Each number is 128 + 24 x the weight over the matrix's rms, rounded and kept within 0 to 255. Layers, rows and columns count from 0.

# layer 12 MLP down (transposed), 1024x256, rms 0.0424, rows 605-631, columns 0-127
[[ 83 149  91 142  76 128 122  99  97 160 211 129 151 157 166 112 136 180 139 134 154 143 155  80 120 133 111 111 154 148  92 133 125 170 181 132 164 125 150 130 124 121 128 149  89 131 171 152  89  69 108 135 101 122 128 119 116 133 156 133 131 101 113  99 134 108 146 141 158  72 166  73 132 160  97  97 127 110 143 135  93 145 129 144 104 133 123 143 107 117 120 160 154 139 159 170 122 149 131 124 114 144 122 133 122 145 106 122 163 122 116 122 155 163  99 145 112 176 118 150 122 109 142 124 149 144 135  95]
 [163 119 145 112 157 159 131 136 146  94 104  87 135 126 149 164 160 109 135 109 154  97 114 169 126 137 113 115 109 141 125 177 121 111 115 130 147 119 123 117 149 122 152  92 109 138 130 139 139 119 103 103 107 120  92 121 109 162 138 113 109 107 145  98 147 143 154 132 115 129 132 101 109 119 110 132 127 146 165 161 140 103 132 170 132  69  90 132 117 131 123 151 119 143 143 149 133 135 134 115 125 136 125 129  97 134  83 149 130 139  83 122 118 150 125 158 144 140 140 105 130 130 165 133 104 148 117 169]
 [146 148 153 135 102 120 131 119  92 120 151  95  91 109  95 106 166 141 158 140 127 109 135 114 130 142 182  88 116 153 121 165 143 131 140 125 137 127 127 142 145 176 128 113 113 111  92  84  83 134 160  99 128 129 128 128 112 144 106 124 104 160 136 134 138 145 118 131 107 158 110 151 155 107 120 156 132  72 106 169 122 137 106 113 135  93 103 144 118 115 142 139 115 129 124 142 135  98 132 125 121 129 119 110 146 163 128 114 151 125 144 147 134 123 156 102 146 172 122 135 134 122 125 103 123 122 124 136]
 [133 146 116  97  60 123 133 111 149  93 141 129  86 129  94 123 172 122 132 178 144 120 155  85 100 144 131 105 177  62  89 140 115 130 131 121 168 125 121 145 108  70 136 121 161 118  88 145 163  94 124 115 157 157 140 157 126 108 118 101 102 107  65 153 120 126 193 167 152 184 148 186 113 146 141 115 154 135 136 126 119 127 114 108 152 128 105 163 104 160 163 143 132 148 130  64 148 118 124 154 103 153 114 165 136 140 137 123 158 120 159  76 114 133 129 189 159 167 134 144 150 119  98 133 135 104 149 128]
 [136 159 112 125 126 172 175 128  96 142 130 124 135  95 121  99 156 127 119 147 107 123 144 134 127 139  94 139  78 162 152 128 100 117 144  90 104 194 145  86 128 115 113 116 164 165 131 129 153 183 145 123 110 122 106 184 113 133  53 143 122 112 118 131 101 130 173  69  87 121 109 125 128 153 157 110 109 110 117 104  71 139 124 119  72 161 128 161 127 100 166 182 147 134 139 145 128 117 153 148 136 154 150 108 123 134 112 116 112 122  83 143  64 143 163 104  77  60 154 168 134 127  88  89 117 154 162 136]
 [ 97 172  92 147 177 119 120 134 129 111 144 160 129 106 125 130  90  95 126 123 101 123 150  94 111 127 149 161 135 110 107 132 126 129 153 111 139 113 135 107  58 107 158 115  94 116 114 150 161 139  99 110 100 185 127 130 158 154 157 133 132 109 172 114  76 129 142 146 108 145 121 136 118 119 122 135 121 103 119  85 146 127 120 111 147 120 148 136 145 136 130 143 136 134 127 102 110 140 141 168 100 138  86 145  86 119 152 165 142 137 185  96 128  65 123 106 130 110  99 143 154 166 108 109 161 101 112 112]
 [135 136 131 110 132 158 124 163 134 120  95 111 128 120 124 108 150 146 149 141 160 108 138 150 107 128 125 132 142 121 130 144 100 122 110 122 163 139 140  92 143  96 118 110 105 107 143 138 152 122 154  99 163 110 108 109 140 145 145 156 133 137 123 158 113 115 139 114 200 123  98 109  95 104 119 118 128  94 101 136 157 162 114 129 175 120 137  97 142 162 118 145 158 106 121 104 147 125 142  92  83 109 116 123 158 127 104 119 156 126 141 141 104 120 134 127 108 144 129 145 150 150 103 121 126 148 136 174]
 [137  73 115 148 116 135 109 134 116 121 149 146 119  88 114 152 118 131 134 115 135 124 123 114 101 152 105 105 116 125 128 147 171 109 116 143 104 131 166  95 120 124 141  77 130 161 115 147 149 137 109 165 121 137 104 124 122 112 119 127 117 136 108  83 119 116 126 142 132 134 145 131 111 100 101 144 104 118 122  83 108 118  87 109 103 112 137 141 104 122  91 153 159 120 107 102 114 112 132 148 120 148 137 157 116 147 111 161 167 158 104 125 146 118 122 115 120 144 134 101 135 152 135 163 119 147 140 115]
 [129 127 142 100 131 126 139 121 109 140 156 113 167 139 130 134 108 110 152 133 132 135 153 130 100  99  93 117 131 138 121 115 146 142 151 165 115  99 153 132 119 119 130 136 112 113 136 148 113 146 135 121 139 169 167  75 107  90 156 155 130 110 156 122 123 154 147 130 139 113 121  96 126 159 142 170 149 135 115 128 112 129 128 110 119 150 120 117  92 118 122 112 131 113 114 121 105 158 119 177 182 143 148 147 117  58 104 122 121 106 130 167 106  98 129 120 135 117 138 160 139 110 128 121 123 111 168  79]
 [139 144 122 122 164  81 127 150 150 110 140 106 150  90  89 121  76 130 125  86 158 151 117 121 142 134 139 172 126 116 100 100 135 105 123 100 146 121 132 113 176  83 163 110 133 153 143 104 136 129 106 135 163 128 161 192 114 107 133 117 130 129 126 135 133  93 152 142 101 144  77 135 112 144 144 121 135 104 132 176 145  95 123 115 134 108  89 147 126 121  85 173 172 142 115 108 179 159 146 123 145 107 127  98 144  99 128 142 171 146 155 127 139 171 145 131 143 147 156 146 123 137  73 131  95 133 164 129]
 [147 115 123 154 121 152 144 113 135 112 148  80 158 117 144 164 137  73  98 112 130 193 128 143 139 165 146 153 121 150 191 151 145 141 122 138 117  93  89 142 139 145 127 164 126 181  93  98 133 130 141 124 148 164 112 106 166  97 127 128 156 131 175 121 108 108 135 152 166 138  93 131 120 155 125 136 143 147 138  98 121 133 167 147 122 133 102 142 143 122 127 129 149 128 115 108 136 112  99  89 170 135  85 124 103 108  98 142 124 126 122 130 140 121 109 117 142 132 118 136 156  93 102 119 146 172 123 113]
 [105 138 137 124 165 113 137 137 131 147 134 123  72 125 134 114 124 108  94 144 132 129 136 148 134 115 139 110 141  99 154 114 107 149 130  84 135 130 124 136  98 156 145 140 108 110 115 149 138 132 127  98 125 130 124 105 137 111 167 111 122 171 131 146 135 136 132  75 130 128 152 105 107 141  90 124 151 132 105 101 112 121 114 138 137  95 116 130 128  81 104  96 109 116 137 111 129 151  94  82 166 139 199 124 139 100 106 140 155 134 116 141 105 133 106 107 185 111 138 123 127 127 127 123 142 133 126 102]
 [111 127 128 102 137 124 117 149 107 142  87 107 128 115 135 164 120 119 132 151 111 116 153  93 171 131 143 143 122 133 164 161 142 130 165 151 117 127 121 118 140 158 127 134 166 130 111 134 132 131 134 164 113 135 136 119 144 157 120 117 120 133  99 134 140 163 120  84 158 138 144 177  96 128 124 140  91 131  46 139 108  76 114  96 152 105  81 131 127 118 150 169  91 161 134  67 150 155 127 150 119 159 110 139 102 130 112 149 171 101  93 111 136 154 132 105  95 117 109 135 166 112 114 159 105  92  90  95]
 [136 139 108 136 104 134  74 157 149 103 141 155 156 106 143 141 208 110  86 105 112 125 145 155 175  46 132 157 147 123 148 106 122 136 126 139 128 153 135 174 175 141 148 146 147  77 142 127 129 134  94 149 129 137 142 119 130 113 120 151 143 126 115 127 132 171 111 174 144 107 130 154 108  87 132 119 138 136 148 108 108 157  98 129  87 149 188 142 160 148 103 109 106 132 134  66 155 112 170 104 137 105 138 145 141 121 132 112 137  77 128 112 145 124 119 121 119 123 129 117 129 146 107 128 131 112  83 110]
 [157 112 124 135 139 130 176 159 127 130 105 144 122 168  84 103 111  97 119 126  93 117 116 158 143 159 143  96 137 114 124 149 148 141 115 150 131 136 126 132 148 148 140 170 116  95 158 100 100 150 100 129 122 122  92 135 150 153 152 127 149 102 147 171 134 116 143 145 169 139  96 145 121 136 159 123 151 125 143 105 159 112 167 134 109 104 144  98 146 114 121 139  94 120 106 112 158 122 122 111 154  87 107 129 160 100 111 102 128 179 133 135 136 107 120 146 201 137 146 161 141  69 148 115 135 165 148 134]
 [149 144 118 102  87 150 160 112 110 145 135 130 128 122 114 126 124 109 160 157 108 122 114 116 117  91 126 111 121 143 133 107 148 156  94 138  84 152 139 143 125 113 131 123 154 138 143 113 100 145 102 179  68 120 159  99 138 136 124  73 108 152  83 133 163 141 138  72  91 152 100 101 112 138  77 133 107 130  84 151 174 132 120 165  97 149 103 101 114 140 133 143 123 126 126 120 109 146 121 161  93 149 167 135 161 131 129 141 138 117 108 172 142 111 161 147 137 124 121 130 149 121  86  99 106 127 104  80]
 [ 85 147 161 120 124 100 102 137 152 104  98 166 180  75 137 182 100 154  70  98  89 169 153 141 156  85 158 146 141  94  78 129 122 146 146 125 110 156  84 133 130 146 108 110 141 136  59 131 115 145 103 116 117 149 168 139 169 104 100 121 131 150 114 100 134 106 118 133  97 132 116 113 116 126 150 156 130 152 126 101 117 105 125 131 116 154 120 150 119 128 119 157 117 139 151 119 112 107 144 125 131 168 152 131  89 134 107 121  97 108 104 124 143 123 127 119  95 160 104 106 121 133 150 148 167 160 103 125]
 [147 152 111 146 140 142 125 140 111 138 131 168 154 103 119 101 110 101 166 127  93  94 137 140 133 118 141 139 107  98 130 127 128 130 148 136 100 127 106 149 134 138 100 122 132 113 139 121 111 122 102 113 112 106 174 145 157 147 161 156 138 119 153 139 160 136 136  83 129 124 142 174  73 108 137 138 126 129 104 130  85 107 126 137 114 123  97  87 135 130 133 119 133 110 150 106 121  95 153 157 110 174 136 136 137 146 159  89 176 140 127 107 154  69 123 151 121 111 126 107 153 104 109 101 112 156 139 133]
 [155 132 132 120 117 148 121 141 137 101 115 125 114 135 165 148 117  98  97  93 133 136 128 118 142 104  92 141 137 156 136 127  82 116 128 145 180 138 145 173 100 146 119 134 108 113 115 168 120 137 104 122 130 134 130 131 164 116 129 176 111 167 142 157 114 125 133 124  89 101 104 144 110  97 131 137 147 148 132 137 117 111 134 104 117 132 156 110 112 104 138 105 152 116 132 161 113 159 135 109 124  92 148 137 160 121 108 141  79 110 126 156 125 106 139 138 111 132 121 151 146 146 128 113  88 155  92 154]
 [140 140 166 138 141 117 111 130 114 134 131 104 119 102 130 143 110 120 104 139 108 157  92 134 153 120 117 145 150 127 146 127 108 118 121 130 126 119 122 128 135 109 159 126 118 115  78 117 140 107 126 122 116 139 116 157 128 155 118 129  90 119 147 154 140 131 144 135 159 121 140 114  99 113 139 107 137 119 142 135 131 159 138 101 146 124 162 145 115  99 111 121 139 153 139 118 112 120 130  99 122 121 122 141 126 148 126 112 115 115 125 122 139 121 133 115 115 137 128 108 135 120 120 138 121 117 137 134]
 [137 134  96 167 151 118  99 164  97 103 151 199 140 132 145 119  87 128 117 159 134 119 115  99 129 123 154  84 114 172 140 154 155 115 133 119 142 141 117 186 143 130 101 104 106 142 138  95 130 164 116 110 130 189 128 110 103 150 134 140 130 149 111 127  84 116 133 110 140 148 184 102 157 127 144 147 141 153  78 163 136 112 118 123 146 127 101 109 104 172 123 143 182 118 108 124 137 133  71 141 159 104  83 101 106 157 145 108 119 139 114 146 129 138 122 103  79 131 149 109 126 128 161 142 123  89 119 224]
 [108 151 173 140 126 126 121 111 137 128 114 143 148 120 129 158 122 126 147 148 159  90 171 138 116 129 114 122 152  84 115 112 137 145 124 129 142 144 113 153 128 133 114 111 108 126  86 131 118 133 148 129 137 119  98 109 140 149  93 141 102 110 115 135  97 129 130 153 128 123 152 118 132 144 112 111  78 127 119 128 133 124 116 117 115 138 133 118 127 129 145 139 106 108 115 137 133 108 144 139 128 119 148  96 108 114 133 138 126 114 124 116 102  83 177 157 119 125 134 122 143 135 121 103 137 111 146 123]
 [151 119 140 127  71 150 132  98 165 102 133 122 153 142 118 123 129 130 141 123 119  91 109 165  88 122 116 120 127 130 128  84  49 124 178 153 124 144 129 130 104 152 112  84 151 171 135 141 126 120 108 110  86 105 173 138  70 116 157 175 135  91 126 118 129 102 104  86 141 129  94 139 157 122 131 100 127 164 174 155 107 117 131 143 148 136 110 157 110 119  81 111 147 116 155 137 142 126 118 154 137 120 130 131 123 149 175 135 131 127 162 150  98 125 124 135 134 136  91  92 137 129  81 106 130 181 146 162]
 [137 128 141 136 120 114 136 115 142 154 100 122 100 148 138 133 192 103 124 127 135 112 126  91  87  84 134 107 131 121 124 153 120 139  97 112 121 128 141  93 113 114 167 152  86 164 120 122 135 124 176 119 119 100 109 121 159 113 120 118 135 147 129 147 131 153 121 156  91 145 126 111 150 154 133 157 158 115 156 129 121 124  91 134  67 176 157 140  75 117 148  88 100  97 183 153 142 175 123 112 150  81 123 125  78 132  88 148 122 100 101 132 143 126 127 184 131 164 189 144 109  83 157 120 101 129 151 146]
 [157 132 126 133 139 123 108 144 134 113 167 144 152 128 109 116 122 127 151 140 122 138 151 137 146 141 126 107 171 168 136 109 137 130 112 112 167 143 122 119 134 123 152 104 116 123  79 115 123 147 133 125 109  96 108 137 157 115 114 140 104 108 143 102 123 125 116 148  99 163 117 159 119 139  98 133 115  88 139 113 122 133 152 109 136 140 141 110 151 115 144 123 135 134 144 106  98 144 108 131 123 142 121 129 111 118 155 108 122  94 156 143 138 125 126 162 115 112 129 129 117 151 114  95 114 109 131 137]
 [111 114 124 124 107 133 109 150 124 141 117 121 126 115 124 122 122 137 151 100 139 124 126 126 124  82 114 105 159 123 153 146 158 132 134 114 136  51 136 171 112 165 145  97  75 154 129 137  99 146 154 168 127 116 158  94 129  79 109 117  94  79 129 128 132 125 178 110 125 131 139 100  81 145 157 125 164  81 174 100 132 142 113 158 133 175  92 158 105 127  99 134 118 128 159 133 122 102  99  82 207 127 152 138  85 104 137 125 142 111 122 158 114 133 157 122  96 129  49  90 168 120 137 156 100 140 131  97]
 [127 116 156  64 141  79 133 128 127 138 154 171 161 132 134 133 155 129 101 140 180 115 173 139 120 159 109 108 120 126 157 124 114 143 100 110 136 125 126 107 131 148 108 118 144 138 190 132 143 141 133  83 118 101 148 136  92 107 136 183 125 146 127 150 173 159 126 160 143  60 124 118 118 155 172 137 133 111 131  96 131 121 166 154 134 132  68 191 159 142 119 128 147 132 119 150 115 150 151 100 137 170  78 142  96 118 158 118 151  82 102 105  83 140 107 107 142 148 111 147  91 126 112 105 135 145 126 122]]
# layer 12 MLP up, 1024x256, rms 0.0814, rows 606-632, columns 0-127
[[104 157 141 149 117 130 119 130 132 135 148 134  96 131 164 150 140 152 156 143 135 126 136 119 107 130 165 117 151 113  83 114 113 119 140 124  89 151 121 123 143  79  88 144 154 143 123  70 112 117 132 123 137 156 120 112 141 139 122  96 144 120 129 143 144 126 146 103 111 112 125 168 118  86 133 131  90 161 131 158 117 155 151  96 107 141 117 160 132 137 114 127 139 120 123 148 124 149 137 138 151 147 132 185 155 123 174 149 133 123 114 113 133 121 139  73 145  65  84  89 165 112  88 123 133 130 150  93]
 [141 131 125 125 131 149 125 119 118 165 119 140 123 160 157 127 147 151 137 120 134 146 173 137 142 150  92  75 116 110 112  91 104 122 100 151 109 115 147 121 108 126  83 137 107 133 104 123 114 131 149 122 132  92 128 112  86 127 157 133 152 103 124 121  98  73 137 144 142 108 134 144 130 132 130 127 141 145 132 136 115 149 125 119 150 140 150 139 113 133 122 143 101 135 134 118 135 165 134 133  74 150 149 121 123 124 108  98 124 127 125 127 109 150 129 140 129 137 107 125 115 135 116 155 116 142 151 129]
 [130 149 130 129 158 120 154 146 114 112 125 108 116 108 116 173 104  91 113 124 113  92 166 166 111 141 151 125 142  63  68 141 136 160 163 110 128 131 150 153  64 115  94 152 141 135 117 121 140 106 156 183 110 156 161 129 157 124 134 123 155 128 132 164 135 115 161 135 129 117 119 129 108  92 115 107 127 114  51  87 106 111 122 171 154 150 157 171 161 123  81 144 107 157 115 131 123 147  91  84 134 147 130 148 138 121 132 122 114 107 109 116 136 128  92 171 146 129 148 122 155 127  95 107 160 166 144 163]
 [118 148 101 144  86 107  90 123 122 124 154 133  21 119 140 120 123 113 137 136 116 141 113  70 163  90 100 116 170 110 128 127 123 132 142 120  95 133 105 147 129 150 139 115 126 146 115 107 173 111 107 109 133 150  89 149  97 121 167 112 100 158 151 146 134  98 126 123 134 143 129 133 125 123 114 136 183 106 115 119 122 118 166 127 122 132 101 126 136 122 183  80 161 164 155  87 178  96 110 141 140 119 135  82 144 171 187 151 157 124 167 149 123 111 137 112 131 111  60 115 134 141 156 103 121  98 137 134]
 [137 136 132 134 106  92 104  85 163 157  97 130  92 157 128  82 124 107 138 144  99 125 100 127 154 128 110 112 112 122 156 158  99 125 138 123 118 133 118 178 156 128 136 143 119 116 134  84 132 100 140 145 118 163 107 104 100 107 149 135 126 137 132 131 152 181 136 112  93 138 131 122  84 109 125 106 124 146  90 165 148 146 138 104 112  80 113 122 137 132 134 137 118 178 129 131 132 123 132  90 183 114 182 140 157 178 131 154 130 128 134 145 131 169 109 136 126 127 137 126 140 135 162  86 101 107 113 138]
 [114  88  98 117 125 138 133 148  81  91 121 174 212 160 128 110  86 120 114 143 151 122  95 136 146 116  85 131  97 127 171 176 168 161 158 105 118 149 132 152 166 141 154 133 136 130  83 145 145 143 145 148 106 135  95 121 132 110 172 120 143 117 144 129 133 155 130 120  83 143 155 153 117 111 161 123 161 165  99 127 125 113 123 140 135 156 158 111  70  99 108 110 125 121 125 171 129  95 159 136 133  65 133 143 128 129 123 129 125 112 133 135 107 169 136 135 124  97 125 149 132 137  76 127 149 116 149 121]
 [ 98  82 135 166 107 156 111 125  93 149 115 117 134  92  99 133 141 122 107 147 129 105 134 136 145 101 150 152 142 151  84 130 134 109 166 166 145 110 132 165 127 153 148 125 141 116 143 129 159  82 153 114 123 131 181 134 150 114 129 102  92 107 104 104 147 123 128 109 143 129 125 147 190 151 143 151 118 155 142 123 176 133  93 126 147 134 136 100 146 111 138 109 137 109 141 120 104 150 138 123 106 102 117 122 128 166 165 126 131 121 145 140  98 139 131 137  68 165  78 127 145 113 123 147 130 160 118 108]
 [112 132 129 126 148 154 127 149 155 103 105  98 132 121 168 139 128 115 131 112 121 105 161 114 115 111 129 164 142 126 110 153 133 121 112  91 143 148 125 117 122 123  89 145 141 166 115 132 154 132  90 133 141 102 127 130 118 138 111 120 122 118 137 157 116 125 127 147 136 146 147 148 137 117 108 140 106 163 124 113  94 167 123 147 132  89 158 133 136 117 149  99 128 144 143 136 124 132 194 148  99 136 139  98 114  90 135 123 132 186 147  95 132 141 139  83 139 114  86 130 125 165  76 194 107 126 125 138]
 [137 106 158 158 112 119 135 120 135 110 150 111 118  84 167 112 130 127 112 143 100 160 142 104  91 139 144 115 103 181 189 154 114 114 127 135 134 113 122 121 125 135 114 172 103 129 120 151 157 160 111 105 112 136 113 128  94 130 189 191 124  99 129 154 155 139 112 105 123 108 121  96 129 156 132 122 104  91 103  94 133 177 116 116 120 133 145  95 138 171 140 163 159 139 112 162 117 115  99 134 118 169 170 178 130 160 132 132 150 143 117 156  91 138 107 146 138  83  72 136 124 124 140 141 143 123  92 151]
 [117 106 117 101 196 130 132 101 143 103 160 148 118 144 117 131 114 129 128 167 112 101 112 166 127 105  92 135 113 130 123 115 119 170 129 126 110 145 125 142 129 137 134 144 122 150 173 125 150 128 142 127 133 124 158 164 117 152 118 110 111  97 123 130 180 131 108 123 107 126 138 146 137 143 118 114 114  86 116  76 154 116 117  96 118 114 126 121 166 148  98 159 131 143 166 113 163 116 112 128 167 108 104 131 137 131 125  91 151 147 125 123 117 112 130 135 106 136 136 105 150 140 113 126 160 161 139 132]
 [156 126 146 125 107 122 131 123 133 124 169 144 152 128 138  82 125  96 113 127 112 104 106 128 125 150 123 149 152 131 114 123 158 175 147 157 124 140 126 102 123 118 121  80 178 156 113 124  77 125  93 138 161  85  97 154 125 137 101 105 164  95 115 117 100 109 111 100 111 120 101 148 183 144 189 146 125 100 161 152 101 102 156 161 111 125 100 159 120 178 155 141 153 107  79  91 141 119 144 163 139 127 108 141 136 130 125 116 121 136 108 170 167 132 170  99  80 154 105 148 157 144 119 111  64 148 134 109]
 [186 168 155 104  96 142 121 145 151 109 110 111 131 101 167 139 114 125 123 145 139  83  97 146  92 150  72 118 139 122 103 142  81 143 136 146 138 125 122 118 152 113 113 155 115 111 137 116 104 119 154 146 169 165 134 118 116 114 134 110  82 134 123 120 114 154 111 115 100 131 129 172 133 175 103 106 153 137 125 136 136 124 142 181  56 102 125 125 124 167 133 118  76 147 117  77 146 158 112 114 117  78  94 149 123 112 156  91 129 104  98 107 111 119 137  97 119 118 103 156 110  82 119 124 118 163 134 113]
 [131 111 111 171 145 135  87 160 153 122  77 137 107 125 120 109 155  67  95 114 127 110 141 169 121 102 123 145 124  98 127  88 139 105 169  87 155 105 125  83 128 120 140 117 154  84 159 129 168  63 173 131 146 174 144 136 135 105 127 141 152 105 159 132 118  99 117 156 137 116  97 150 196 106 125 164 104 114  92 161  94 126  81 138 126  88 114 121 122 143 170 144 111 142 149 110 153  95  94 120 102 162  99 169 113 143 144 113 108 128 127 112 132 144 111 157 119 124 216 163 132 153 127 100 182 153 155 171]
 [ 85 104 142 104 142  97 137 141 150 138 161 102 115 118 193  94 125 159 164 172 107 107 178 197  99 132 125  84 113 132 152 101 100 160 117 111 123 140 144 177  85 159 130 121 135 148 139 111 109 115 154 133 141 118 114 116 118 130 137 125 165 158 120  96 126 114 128 125  98  85 129 109 159 143 108 101 134 123 102 115 110 135 130  95 146 141 120 150 113 135 135 136 154 124 118 134  99  90 114 129 146 146 133 102 121 130 124 121 152 121  97 130 109 143 142 100 148 169 128 156 143 154 128 115 130 167 138 125]
 [126  99 136 118  99 108 122 110 160 132 144 135 141 125 168 138 125 142  91 186 110 155 149 120 147 118 117 143 125  86 156 136 119  92 137  79 134 110 159 146 157 116  92 131 129 150 177 135 150 107 166 128 116 168 132 155 144 102 171  94 165 153 134 131 197 111 118 141 111  97  54 139 135 116 149 132 126 189 125 120 126 114 102 151 102 125 121 111 110  89 106  82 114 119 169  99 128 113  99 116  79 135 129  67  98 105 134 105 137 110 188 147 104 151 124  99 123 117 111 113 106 118 166 117 142 154  94 125]
 [116  96 134 172 121 120 135 124 141 133 161 174 115 124 142 130 163  77 127 135 147  79 201 157 137 133 146 144 170 127 136 128 151 103 154 123 125 116 204 149 145 134  96 123 129 146 187 145 161 166 116 133 142 143  88  96 146 119 191 147 121 132  86 119 114 110 150 135 108 152 120  78 139 153 127 108 103 156  96 136 160 138 137  90 137 110 127 123 127 128 142  81 114 138 121  85 154 112  93 125 163  82 159 117  97 136 129 166 153 137 143  76 130 132 111 116 153 127 116 140 114 140 131 120 138 120  98 149]
 [109 136  93 117 164  88 101 127 147  97 124 108 123 122 188 136 110 110 129 168 132 146  79 162 120 109 137  84 127 109 121 168 125 161 139 126 151 116 143 117 133  92 111 143 101 132 117 104 148 115 168 123 123 128 129 141 137 108  90  29 144 113 108 104 119  88 145 139 115 126 124 112 140 142  88 111 126 160 154 131 109 127 124 133 109 103 139 100 120 105 132 124 119 128 110 144  97 130 136  98 155 111 136  99 141  97  82 143 114 144 160 141  89 151 124 153 115 111 144 110 152 121 119 128 107 107 122 148]
 [132 139 159 113 140 110 102 122 124 152 117 130 135 117 104 150  97 131 109 187 123 124 130 113 135 143 149 133 117 111 150 153 186 141  94 114 119 127 122  86  83  83 147 100 145 128 132  99 161  99 150 141 106 138 121 110 106 133  99 116 138  62  89 122 123 133 118 122 129 148 136 109 105 178 120 116 123 117 137 134 137 124 117 162 105 133 105 114 170 164 113 141 147 124 132 150 138 109 132 133 147 124 116 118  99 130 170 114 113 127 128 134 127 137 131 114 120 136 118 117 166 121 149 138 132 152 100  79]
 [133 141  74 130 104 150 117  75 120 126 105 151 151 100 129 147 135  98  91 135 122 147 136 117 148 101 166 132 137  79 163 145 135 122 138 140 126 115 165 128 169  91 137 112 113 150 128  94 126 133 140 115 151 116 112 123 127 102 123 163 123 148 171 113 146  83  63 137 154 128 143 163 111 141  76 133  85  81 110 152 158 117 126 106 112 132 143 165 153 128 127 171 141 114 146 130 133  97 134 128 130 132  94 128 130 127 108 106 135 148 151 129 155 139 126 132 149 113 131 146 157 139 101 101 151 125 125 153]
 [134 144 142 112 130 143 121 138 100 175 121 152 159 156 112 164 127 161 102 121 109 155 141 193 175 178 110 178 128 137 114 119 139 152 153 145 112  96 139 136  91 115 117 137 137 120 127  88 146  56 126  73 130  76 143 142 105 121 116 128 128 161 136 140 147 129 121 112  99 148 100 108 105 120 151 145 147 164 139 139 155 158 148  99 125 137 163 146 150 150 115 133 118 158 134 144 161  88 177 159 133 115 162  88 148 114 126 121  92 101 133 167 112 129 135 102 155 143 144 160 126 138  86 152 119 141 154  96]
 [122 111 126 105  45  89 109 128 152 145 130 138 148 111 114 155 113 161 128 117 125  58 147 105 158 118 148 153  74 129 124 154 142 157 115 104 139 108  82 126 123 168 116 119 115 114 149 136 111 117 102 104 117 123 124  81 125 112 146 114 112 124 154 103 113 107 199 135 167 125 155 152 109 154 166  99 142 119 128 155 108 132 146 132 128 113 141 134 163 109 140 159  98 119 106 122 155 118 117 116 105 123 191 122 107 103 150 139 105 101 166 124 141  97 122 121 142 108 106 113 169 140 116 137  81  99 118 160]
 [122 125  62 152 118 148 120 118 137 130 117 109 142 128 116 129  78 144 127 135 113  97 168  96 135 123 116 106 127 111 117 103 150 164 127 124 143 130  94 130 127 101 126 122 112 109 131 176 122 144 120 150 120 128 119 145 135 158 125 146 103 129 137  96 133 148 122 177 129 100 132 143  99 146 134 139 122 160  57 144 108 145 168 127 102 147 166 123 115 106 169 123  86 103 117 129 110 138 135 147 127 143 129 109 115 155  91  91 143 113 112  61 104  91 128  94 149 111 144 154 122 162 121 135 137 129 114 144]
 [105 142 113 129 123 121 151 157  98 123 108 135 134 154  83 134 113 127 128 134 123  72 193 141 129 139 115 130 166 153 140 108 126 127 130 118 146 129 134 126 117 148 153 152 141 138 101 120 144 107 141 124 137 107 178 109 137 141 103 123 105  99 113 131 151 130 131  62 135 125 115 130 161 129 157 176 156 117  99 126 126 145  85 141 138 147 186  59 123  64 173 124 161  94  95 172 144  82 103 171 131 130 137  77 146 113 162 138 118 105  99 149 128  92 162  91 137 116 168 107 128 118 131 119 123 138 115 120]
 [118 100 134  90  82 121 134  83 130 136 132 124 100 135 115 131 118 102 150 135 123 103 121 157 105 137 114 150 134 141 131 125 119 144 166 132 118 120 122 157  99 152 130 123  98 123 132 131 138  96 104 151 164 142 137 128  94 117 134 144 140 138 110 129 106 111 113  93 140 115 132 116 102 141  92 101 142 135 128 129 142 135 120 119 135 127 157 122 108 118 147  73 133 118 138 118 128 138 119 145 124  91 125 119  96 132 115 115 106 159 132  96 144 145 125 134 160 103 113 115 130 147 121 168 175 135 129 132]
 [101  89  80 126 127 113 137 143 139 120 127  73 107 145 120 155 117 104 136 145 115  91 150  87 154  98 155 113 145 144 128 153  60  80 110  97 122 161 117 153 133 133 116 140  83  92 149 116 127 124 139 134 120 168 144 139 117 110 137  82 146 121 182 102 122 138  84  96 122 123 149 133 177 118 147  95 105 144 116 141  97 159 169 141 165 175  94 162 132  97 107 107 172 154 119 117 131 148 101 153  72  91  89 123 140 136 116 152 141 161 125 146 141 103 162 145  78  89  93 109 139 159 162 145 144 120 129 111]
 [136 102 120 125 137 119 168  94 123 137 132 150 117 111 135 158 176 104 113 132  97 111  74 114 143 132  93 120 131 124 174 130 135 148 148 142 132 103 144 101 137 124 142 133 110 124 137 136 129 122 142 124 130 117 131 121 151  99 128 134 155 150 126  97 132  60 133 145 110 129 134 142 144 113  95 102 143  75 188 118 175 115 107 119 141 148 117 135 139 142 116 108 159  98 116 135 119 132 123 133 133  85 148  82  99 144 130 103 106 132 122 143 108 140 137 148 118  81 108 115 127 126 123  91 143 154  93 137]
 [118 126 113 138 115 116 108 121 160  97 156  81 109 109 140 113 133 135 118  80 124 143 120 134 109 154  97 133 142 141 147 145 134 146 114 137 142  84 114 112 130 147  96 160 129 123 102 136 142 127 132 169 100 135 110 111 103 134 161 146 167 144 125  85 145 146 133  79 130 151 116  77 109 106 142 119 190 111 157 165 122 116 139 116 130 127 125 104 115 137 141 100 144 134 155 133 112 120 115  95 141  89  59 121 131 164 120 208 133 139 110 127 133 118 127 152 136 112 157  88 143 110 177 181 133 179 164 125]]